config.toml
positions = "rope"
init = "normal"
init_std_o = 0.0637
final_lr_fraction = 0.0
steps = 3681
Each number is 128 + 24 x the weight over its row's rms, rounded and kept within 0 to 255. Layers, rows and columns count from 0. The size above them is the row's rms in percent of the matrix's.

# layer 21 MLP down (transposed), 320x128, rms 0.0736, rows 39-42, columns 0-127
size [109  98  98  90]
[[133 107 148 155 131 106 130 134 124  97 138 107 106  86 130 140 108 146 156 122 142 152 102 123 134 122 156 135 133 139 111 122  97 130 143  83 152 129  95 161 147 125 159  83 145 153 185 112 156 128 138 108 146 117 135 116 121 107 159  91 180 150  85 101 117  96 170 135 144 123 109 175 136 115 132  95  91 133  96 109 139 158 163 158 128  91 136  92  88 140 114 119  96 173 128 144 113  94 118 149 155 129 118 128 138 126 182 154 164 124 119 136 128 168 126 102  77 120 172 117 115 160 121 155 143 138 141 108]
 [162 151 152 133 107 117 142 135 129 150 169 131  54 154 139 128 108 138 117 128 139 149  95 148  74 119 133 122 159  96 140 116 112 161 126 146 134 147 153  80 143  91 177 161 100 128  82 135 187 103 126 127 145 127 161 132 125 107 120 111 124 159 149 176  79 112 147 153 149 148 132 144 131 142 129 152  97 114 137 110 140 116 144 115 116 126 128 161 156  86 124 114 139 133 168 127 150 173 153 142  94 130 124 143 122 153 156 152 104 101 141 104 119 126 119 107 158 135 115  96 145  84  82  92 121 116 138 117]
 [109 103 110 111 111 146 194 100 115 124 116 159 133  90 162 155  93 102 100 134 113 143 102 134 130 118 147 124 123 114 132 123  72 126 145 120 120 155  82  98 117 148  66 154  80 155 125 112 128 133  96 115 113 126 103 109 120 148 122 117 136 109 151 152 114 143 141 162 129  84 141 134 120 122 128 168  97 114 136 141 134 128 104 123  74 169 135 132 116  90  85 139 104 140 123 122 123 118  98  80 143 103  99 126 169 131  99 110 114 151 128 133 142 133 147 111 162 104 105 116 112 177 129 135 183  80 125 112]
 [164 181 104 149 121 129 134 119 116 119 131 126 104 120 138 165  98 120  95  98 148 124 127 150 132 103 177 147 101  77  99 111 109 131 102  98 126 126 149 106 172 141 107 109 111 124 161 133 110 114 175 131 123 116  63 135 107 149  85 126 176 158  88 116 133 135 107 134 112 143 131 102 140 109 141 136 210 128 100 143 171 114 110 166 144 129 123 128 142 117 158 116 104 129 133 117 137 133 164 164 155 134 164 107 120  84 130 118 140 141 120 114 121 140 113 122 155 170 146 111 152 140 125 140 144 148 146 180]]
# layer 21 MLP gate, 320x128, rms 0.0734, rows 40-43, columns 0-127
size [ 95  99  93 100]
[[125 137 125 134 150 140 106 117 129 117 122 115 152 148 152 135 170 176 127 101 133 101 177 194 116 100 112 144  90 140 125 122 147 148 133 158 169 115 106 119 133 140 128 149 114 137  93 143 125 142 102  92 139 125 123 151 126 107 136 125 103 137 113 152 153 138 150 128  80  86 151 137 150 118  93 120 165  77 110 109 124 138 116 148 166 112 127 125 153 109 134 133 122 106  84 139 146  92  94 163  70 119 134 141  76 159 104 117 205 108 126 156 161 110 112 119 132 135 167 132 125 121 140 123  81 135 126 145]
 [124 107 120 132 139 173 107 112 145 128 113 140 156 121 126  87 158 127 115 126 102 132 127 129 111  91 164 120 136  94 134 106 162 117 184 117 146 123 167 131 122 131 133 107 152 150 156 153 139 138 165  99 147 104  98 151 130 111 141 110 136 111 117 139  90 130 145 140 131 162  98  93 161 112 186 116 139 173 112 138 162 140 122  92 152 106  82 163 108 143 156 125 111 178 149 113 103 107  86 164 153 133 130 135  63 130 138 100 126 158 112 116 123 115  90 119 139 161 115 112 127  90 126 128  93  75 123 105]
 [172 166 111 133 121  84 143 144 166 185 184 121 102 146 177  95 137 128 149 167 167 123 129 165 131 127  91 104 120 110 150 157 110  93 144 130  86 126 114 124  80 103 130 150  98 130 122 115 140 140 157 121 102 130 138 116 137 143 131 102 146 105 102 139 153 126  98  97 133 140 138 160 116 160 156 118  85 171 106 104 105 118 106 138 120 156 124 173 147 127 131 135 136 107 115 151 107 137 109 123 103  95 118 140 110 113 131 150 165  88 171 116 163 100 159 103 123 138 132 143 103 126  94 133 121 175 126 132]
 [131  95 151 138 142 139 149 174 143 154 157 108 132 146  84 107 147 160 140 135 125 117 172 163 159 132 151  97 146 114 121 131 108 122 176 141 139 106 114 162 101 118 135 112 172 124 112  85 134 125 132 108 160  98 134 103 143 140 124 116 153 153 129 107 117 135 179 101 102 148  98 134 119 107 101  59 137  96 120 108 136 125 116  93 123 103 166 146 126 154 119 106 134  95 114 173  83 175 125 163 102 138 126 115 133  98 130 151 145 108 156 109  80 103 165 121 131 100 134  98 133 120 174 144  97 124 136 128]]
# layer 21 MLP up, 320x128, rms 0.0731, rows 40-42, columns 0-127
size [ 99  99  98]
[[118  94 168 154 143 108 140 152 166 158 158 145 132 142 118  95 148 156 119 119 130 150  95 136 135 163 130 116 135 128 159 129 112 128 181 104 160 127 132 105 146 112 126 109 137 117 108 113 106 165 123 178 115 101 129 118 158 144  96 154 122 130  92 124 117 163 114 103 126 141 145 142 131 115 134 139 135  79 120  99 134 105 130  96 140 146 158 103 148 155 101  86  94  89 140 148  77 133 134 106 143 117 159  99 126 121 173 121 119 151  73 110 173 114 195 105 107 114 106 123 161 138  95 126 101 159 124 164]
 [166 114 141 155 149 141  82 141 152 136 112 128 130 168 168 120 129 139 138 127  77 168 141  97 164 121  99 165 110 184 108  99 142 174 134 140 126 138 165  78 176 166 119 100 126 148 140  94 135 106 167 121  99 117 112 134 132 134 127 138 152 134 103 134 121  94  97 159 132 140 109 117 100 161 115 109 170 149 101 133  79 105 156 145 124 143 128 111 145 137 153 104 162 131 139 128 128 113  90  90 118 140 134 131 112 150 177 114 106 144 173 147 152 122 158 144 118 110 147  89 142 120 136 118 102  91 123 131]
 [124 136 116 101 108 102 147 150 124 175 150 105 150 134 127 102 140 116 116  90 153  51 144 139 107 128 129 112 151 113 138 138 154  98 149 121 123 129  90 156  89 168 110  95 161 121 165 114 117 130  97 137 122  97 130 114 139  76 133 161 172  97 125 125 134 118 123 138 121  99 125 127 101 130 150 130  63 141 139 111 120 119 124  94 127 143 166 127 134 132 111  92 121 134  87 143  68 140  74 168  90 128 114 153 168 109 138 146 127 109  96 108 111  99 147 124 110 145  99 159 129 121 174 142 117 112 125 118]]